config.toml
d_model = 160
norm = "rmsnorm"
rope_fraction = 0.5
qk_norm = true
extras = ["local attention windows", "shifted keys", "capped logits"]
init_std_down = 0.00416
weight_decay = 0.15
grad_clip = 1.0
schedule = "wsd"
seq_len = 512
doc_mask = true
Each number is 128 + 24 x the weight over its row's rms, rounded and kept within 0 to 255. Layers, rows and columns count from 0. Numbers have three digits each. The size before them is the row's rms in percent of the matrix's.

# layer 2 MLP up, 640x160, rms 0.0451, rows 466-492, columns 80-159
106:131130178131137160122124116153101128168126153112101132122114130152066100089134114099111113108169111096128114097122183107106094108133123068111122149137136123170139147185140112123110094121120122138151122164148134164141111123105127126129169134
087:133165157113127120142106131115152126080131108148145159104112108169149133100055181149127161152177102129148126102116105117129134131112151084145159138182162125146125135155165120123134140168098138088110136128152060135106115171121105163118153127
104:105109102164126118138123144143091136180132145160144092154127104117163156143160178099093120150144099142085157157164123124164109127120111111095081137097111126124136115105163096115122155130149172162122135151098132095177117147153113180141116119
102:143094136107090130141157087170137145101129108140091089163101138143161182147159129117108136125147156107098139127151131166160135109132139146159118092079161118155110123089152122108105111108134160114102125082145138108134098120088150115144135123
103:105167130108110102109101119140153143096137151158146146138159115127151083186107139141166094138168094141116127114097129103172128165164088134107178150129159113171149117147143088099115117137125096114173174155160144113133126138123123116117130151
103:129132155144112150135106162095129120134153121136110116138096094184158129096155108173136111141160138117079121098117122097131143135101138153154109102103106142138109155190127112148122153139124098134092098149131158124124173164094136137119105093
095:140098165165146086094146174130144135128151156154123162164178166161113090103083070130102158091103096130144064137105133129135146143128087132112119131154150132102140094132074152142110106143133108105157122114127082100122135110145103122110137134
102:143176123135122113150134125113141128140096100117175118113074079135106132140137116127143124123132107075182185128143100152158142167147134150123091175133159133141128146125114079149150114140107136117095107139112150100134142135148146137158152120
109:125093160166107162129169098162107104146133118086146121109089176107121149149124139133120149112150136136180131133129158142109153136118128130145131085136114120128153085175121129167140148133132126116133087121113110161107100147153127128156110110
106:129120172109104112082138076109152116102159107133132096118101078119165127147139092135139148146150112142129139163123107147137127142173164167142099120133150120112123111153106131156122118116092078172132092116110115153158129154144109116106153102
096:146153176107118124115146130123149121119098153176144141099117139154181096148141089153157152158075131135124116147176108155118111169145149167105115098135157156171155087112132124174107127151145104121140126156104082146110135093097140101142173180
107:109126166174109123097189156149132112157101142112124118112119134117154113155127097133120185125156158118133102121115102139122139158132173162133129142151144175153132140152099126137120139190141131130105129125118133139116175088121143137111138089
100:105134148088126156123102150117147118128123131067119154159096129131124104131130165092136164101122125113129127110115106116151154122142108133103140117107135118195098106163089144103091143107145136103134126155163149108102150158104098106160110113
101:098121109174144107117126140139133173126151131131123115176164155104148115140152173124153174132129151117134105103138145159166094124102103140127087111123102165143140096152113143129085124144105145127139141080149129097127171148120117101118131111
101:180159143153161139137159141102125146152123104123121151172103112109133162185135173119147135141127157108155156116131147156132157112096144114165089132099127159169109106091150134114168152106117113124115127145160148160136126120106176096140116146
090:105114103113119124167154106142128127147100148159175093131135130102139097133146097125151127111105103133134155141176147117152131127106125090133128101126120092101104140152089148124157145119102114155157149098150131133094118134138161162150121192
111:167126143116160134121116106102110130116092108100100126152128125133135083163160094097126153152109110155140098129109111116092119142115114140097095171150150175159115123099091163088138084123140130122080090137126132141148160112118162099104122175
095:096137116116157101134143105168164163169143117104113143116143120119101093137115144158153143154155110136151127123132113182113155140105112095098085166133164130133100112179142119109147141138141133117158128131169118153123116122103101101106102143
100:171149131103098122093151131067132089108177100137106124146132129116124172129168113159103176127133163137082088150122093146140148133121154141128163122170133130137110096121138144139128125190114148110111156118149145101125113161132144089134146122
096:126122129106097135112092149145128122153171111126101080132142120107125157164163132147187145110184137142101096143129088203118140130153097142118129122108114154057121150134161094121131133098149145175147108153107109121139113116125171145122118119
092:154150106133159149162085199105132114078173083099111105115130153133092126154173137094130134121148152125144141133137118107101128121107110154078124153115099147154106110129101139123151169120133118136127107184153156119120124183129132146154114135
103:141152116142089130120127113155119128142100143147104137145119127118183150115115133113171163100102096128143143159094107100121175134118170183146137122123154125139116149160114122104098094111120130097096132082151127108159177132183123147161100104
089:101145102105107134160168120139095143158084115134097135144171098136181088105119129114157103135084069133148130123141100125120106193138089121139110147117094172165152134145101117128122119159137111135091095142129150135118143073153131102106141128
100:107141121119140117130124123151158139142101147162117118075158089093172165109095145125180139092115153079104122117134128128110129148157139104136062137125173124155148145104103151128114137128178119126097093113157124090144161163128124097121111096
103:084126158122131145111095127126139136150120143121118140082138131114125131151148131114108170150128114130089141072141148080137122130132126110149124161141149112160107118108146098168132126150083082163172156156115152130109099104086134172142126125
107:156104104121156135157155149117163104098138153112138110117124149155174157098079117120104133151130164115111157114161158171164153096102107157133130126152158151080111126122142130146185180133188158157128143156091066082154124136123114102136122132
098:106135119138152127150129165107164090148173129147125134129143118160125142102087114113133096105119108154118156114157121094094158104141107117103119135131088075092153128144105086140141098166158133117102169096132107128133107105115119156115117122
# layer 2 MLP down (transposed), 640x160, rms 0.0302, rows 466-492, columns 80-159
102:113159096149117098176112129103101086177093131113129171130092124146093081143161144093093139103183122112095114095110157106124129108142108091127132171150153126144095144095175105119176109115137118118073071108142110185147127130111163128108104126
090:121094129129119132102144158155136163117104134128160171137123169113110124124117170161145137079145153172141133094120135126193163114105164121123119157100122097160112130154134167137113148143176109120143105154170118142156162137146144150113136133
095:124115186102116158101158107097180126116119092164129178139133115100064122138173129154115135150150136092136124125163113137135149081114153067158176131154112109134120114131143149089156174121122140145096094119136102117138114132116111156109138151
103:124129131115109170147116115151140115133173123117145124170115133183107136128119130105111140086163169148126143151136098106131156134088133117125169111098135111098122141115111131094104143135163134129141146134139108127134106085141119113130145124
098:107108163100108115123090109151156152113108094129132103104131141125164103125127122146136117144058140112111116122134163097164142143123085129146076146177137140096079145134106122130129160142143166104137124141116129089145100141130141174126128131
109:111199102100114130138135156140107117139143106114132103128140153177131154141125159161138140099178139104161156077107117129152093152134120135177138116114135126135093160162129102103094117177141133153147136120119138090115102099152124109143151098
093:134107138082147097116136097188089173099146128154124152155117125128110162113160146145156162114189138131145139133106130156150085132138092141139137127153139143079138124117143137117165080166127139142147130153127137097160116117101157111157118113
111:177151115114174140109113168128161102083119132130113096114172153076098114158134114131111150149112117163131104144131146108109174153105127149142150182107141102105140127142111128147152106089146164106115097158096146128140167164115157116119116100
103:107150122142136154148074142119140127147156105104161134179065133172116141065131127093132149152136127120135146148090124124104108101105137128143158127113101120113144140141154116091140171116098138170175132141102103132124163164164175107154143093
114:118176102147078116118130146095080114154119137149101144096122152132142122123133120113149084154130116132136167112107132119128142141099096094113112144143101087123150143112145120122171102077149140068090126140136107148130117144122154122136102121
089:076136152138156109160127121105151114135130132106108135118137165165148107105085112126135102143060104113132136089149141132124166081118151144096122142146126132156165120109089122141138151119156140110125112190107150124105149140146129083129129131
099:083156118138159141142156142161115152132100136129134175100140136171151152162148168089154147091130117121077135120139182089145133116131129138109134128121096106164101167170109084089142109136108154126144124112125139104126160134140132132123151137
097:135053116099120113143126120149116122117118143134153128148135100129132114136132093139087096152110114122165084190104136104122097101099113092084137104156119130139144112094065161184129160129106121098140134123112118110127131136148154125137117172
104:133087134116101103105114116098143132138111160175151164122108151136154160127119085169083133149104148112114138133113076110130142129119117115154132120133107117125162120111080091098104142128160098122157127125200115140118143158149107139082096078
098:184172101120125147174102153107146111139152124134091174127180139100160092107148103103132175107102155097137118139124135181165171108081139134132092185144121147125146136068134157117149134121099090135114143133136160147119137102126147152133116121
093:143085100152138140096127133116118128081134093153125125111120166099121109123094128136144117122115097108092126099133138106115046159108148145119118126108139121105097126118103127119165126123103105133145107114128130126103127125148105113134126197
108:198084161133105134072106125087125133133119143140100092155156125139132126144086111127145098070108144131152093130148138127146146093121111127127114121153151104103110111123123110136149106139104059134138136140117135156152138126164099125167121114
104:106095104146101150078165102097124095132104111167067131149122114107144125121121119133100120127121115152132138141125170145122146121148140103133130121150097102122105115134108121146174149081105090109136135130109163149174120127156084104159108136
096:193131127122148104135114142108099102146144144121103127163100132137135131133165143131139133175159148136116157132094160162104114123131144118138157151158124175117145110123136129145128111181112173104155142102118096159131128153126168128172146114
103:125116121110129104137110140101107108140112155140133134157116122160107111092169110152111104136120120126070124091153099174111125114169105145155157113165092156117150137110152106140084101100143140120147125076111154091127074142121110136144116101
090:133100142144112104136118125142089165149109155152102125082151125129130138102119085165107123146102108126139122069139133125106090125163120121199114141142101121086190173154084129104136143111151171109139122118121138142143139083123108161161116121
110:131065120155155093173137112156134094119127145161125077112125102151162129099092101140138145114106108093142132116156070130133127120133107075139098115114105124138147117111107136107110088129132161111160146125110111086135139105126088122130149164
088:088137114119129142116121134160144096131098152136147128102143109150116113107079111119109103071063148128099106128155123096100130126107108123103099119076116134140122123120106156135109146097112087123158143133125096120142148109115107151111161152
102:095137137095154124127132133138068115119143134153126113126174105112098129118132147110107118093111165124147119133193091143122177101127094116121136124106147165135129134129105132116120148071068120143112090162125113142140114122091096140115124107
100:135150145127129102150125116141138133102077106147141127112118135129129117143123078122142139129122127091108111120103096135139128123133138125163126206160092133148125144144131135145156189130146178098114080103152114098111119154094146113133145164
101:125136125124155133157105134124157127160120105134121154100188162134077111113135130126125140150098120116098106172135116145115127098133113148191168129119139128113116147098131148079132199069164159125110128104103126135137139075127098129106137095
091:137173122155134104165169125125108104124187137141128120127152123152149143100107112168130143133099135146158113139165172128140124127120137124109127136142117139131092089114139118159150152131190162109152122095139143141145161129095126109109153098
# layer 2 MLP gate, 640x160, rms 0.0478, rows 467-493, columns 80-159
088:117115084149125174087163089147137102108100089110138082122153122118104097154116143121087120126147123148173111137111147148074133192104136144116161125157157136135138144144104124087096113183167128154094135141110121138114130089152122115100145135
098:155131104157133132125148131121153171084132136109102152152124123107084096111139136101089062126122164121140122102147170118149150136099092097119141167108101124145103105164148151114116161117129136155135127156110129118115146136133177127182135145
104:144139145154131182153124129164171112104120103115131133162155123105122141121108132158127103111144133145159140142114150161123157143143168139122166121129170132100106103145118142097157140151128110126103154151148115148097095117093145125124119144
094:107138101062127105114129145125132147125119117185182112091110167147154140090115131142167120112154088102157158105123156079142118166139126168111163113164157098136140140159158146137133113110154105106119123111127123088150124148118148128131134138
107:104137106124106166092151061173151098118098096142140129119121098106171125087134168151125110134149143145166158138138138151160177121140112117117161091136120110090127108149140140126138103138123134117065113093096122161110158118170103153108099119
088:060162135175158177117128127163111120166131131107126137097156158133168123111117106155108132152126114107131127144113143104154101125139104106156108115114149094150152129078118113157126154101104084150069115143122101130157136099115176109123100173
100:140145113093161104179101174098086176086125118103151148103104113137099167107090154106127133160135113156135163113124164156136150150154141144162133157137132115109150148141112093132169141114158119097114106159146151153118101160123140146135100174
105:135088148092159147118133151116089162113083132134118121123096145133140148162115113083165189113131180146163129092110140169129118143118157098139074086109142123147167122157094133129124082143151110137136111137127107110128141140142132125098135100
106:105119110153117145101100111092117146155139138097087148075121151121100133126115155161097156151160135155116106121137102107133124120133137104128114157096113111190092155136151185166114144159200119110149138128132114120145111114113133167078094128
096:121124083134130123169133166139103148151160152142140145146124140155120117100125130104144121119128148128145106115120183119128177114074113114139133108121137099169106127112166110101166171108141128133124179122123115155149156155140127157140086116
099:137144096121133119160114099110151120112136148106139145160148152159118132071137157080087100160099106123124157146135149090113116120115120124151129097108136079143129127149132157131140096081116102093161104139133094111087130162146107157125102137
103:113148109105130116163099150132113128093174107119164109144113124143138155144106111140091105140105129119094142142120155126116155108114097138104129152081127095145114116166117103130099157113123112144151158153130142134109074135129150135183104123
106:078150170140133112131125167119136144125159118095145104144109141119092137158126166109116150144108117172116135150141132159121125132116138137113082183159104116142115133150144151105124097088175138148115110138153137086137142164142150137119102111
091:137136172132108162117160106120154160103113160096139114119148095115127142132103159141129097130095134116148165097143153150130152119110142124157116092133117123145111125141155156130198147082121112157101095127107107130105129089154160134154142110
095:139122107081100097129148097138139131087083106117106116156092061155155119130114120089154146124086102117100143136148099135136167151092131119141114125158106154140124138119131111133133143131153109140176109123156162168155151105161075124122159137
119:102143149084142112095160129156148145103083128146128113132151150121105116111081122107156124120119077104128141117147125134123143109159149138126115124145157098159148143125141157105124116169149099149130107116123123123128140123104130177146147158
097:119122162129107161096144129106106096150133105109130115125142089118091111146138139154101156124114097112119135145157136098122160128120165164166128136142148129099139121154148102146102102166104158138090102108122138134122155124127064159097115157
107:096096152129119133087186093109173106121136139131139108136138157162123123125137074148118139118133147123116106127138100095133164104145124162105165094135085126140137104161152187162094111138143144098115095160147144120121129123152131090113185111
094:153101132146097128132122121144145117159140124094102123105149098162158101108097157136134124139169161106152165159124082105125169109136143157164126099144124132130087143100157124162143121175169105125099134120147122129122132134134112109095112074
088:142116119136134084171125102113108120141133177141115136138121115139120161118123163137115177122130123081123121085123088161130119134141126086167080158127134145128116154134125127157163094151124117111138122109131107144133098095094066122168122096
108:077093127131135126100149119136136120097078110120110110115110137149157119149102108154110143168154115116140143095138082116155137197108147161092150111122118159103166085128098148146104125134097085124155088173151173121109169135113109121062150127
089:115178101152089164123112109152124069138154097150129152119107152142154132166117112163153149148152101180120111135118117084122157123105103161075151128142112155151166106160147093122107134107109159094116128128091119188142111122116109150110176125
100:160156141128148151146123117084161142088135130179139144140089131123137167152168084153161110118192160130107103157116143133113137186099095158083117140155153115156095117175129165145132140155098094113088130126143164144141095138102163081142117130
098:099121127107090151097112155146109127116136109131136109066127089129120164149152155145125101128142101128153162148131093097144138117122156145137106118138155136149149089152115139157143087183099094118114156153149116111147113116100099181123109114
109:100131111129145155134114114105160148151111120146117104155103128154095162102127134125115157118155169097094086131171191170119125132112092119132118115114140119130130156124135138151164142113149137142161135144149094095126133171146160117155122145
098:148147079118091162162136105151133144101123077159167074124167182141088152169152102135184117090138127104122124167155155128143128131149127141095108117119133109139142112084151159132132131138149106132159115164166161139125107117108096101118145122
098:090084135134162122120120104133104116093108118158102120151150107153126126157139106130137129100126113134144126078109149079169136150156143165127085141154107140114179155145099172141091136118100142098103127142150129126157102095149085090101124133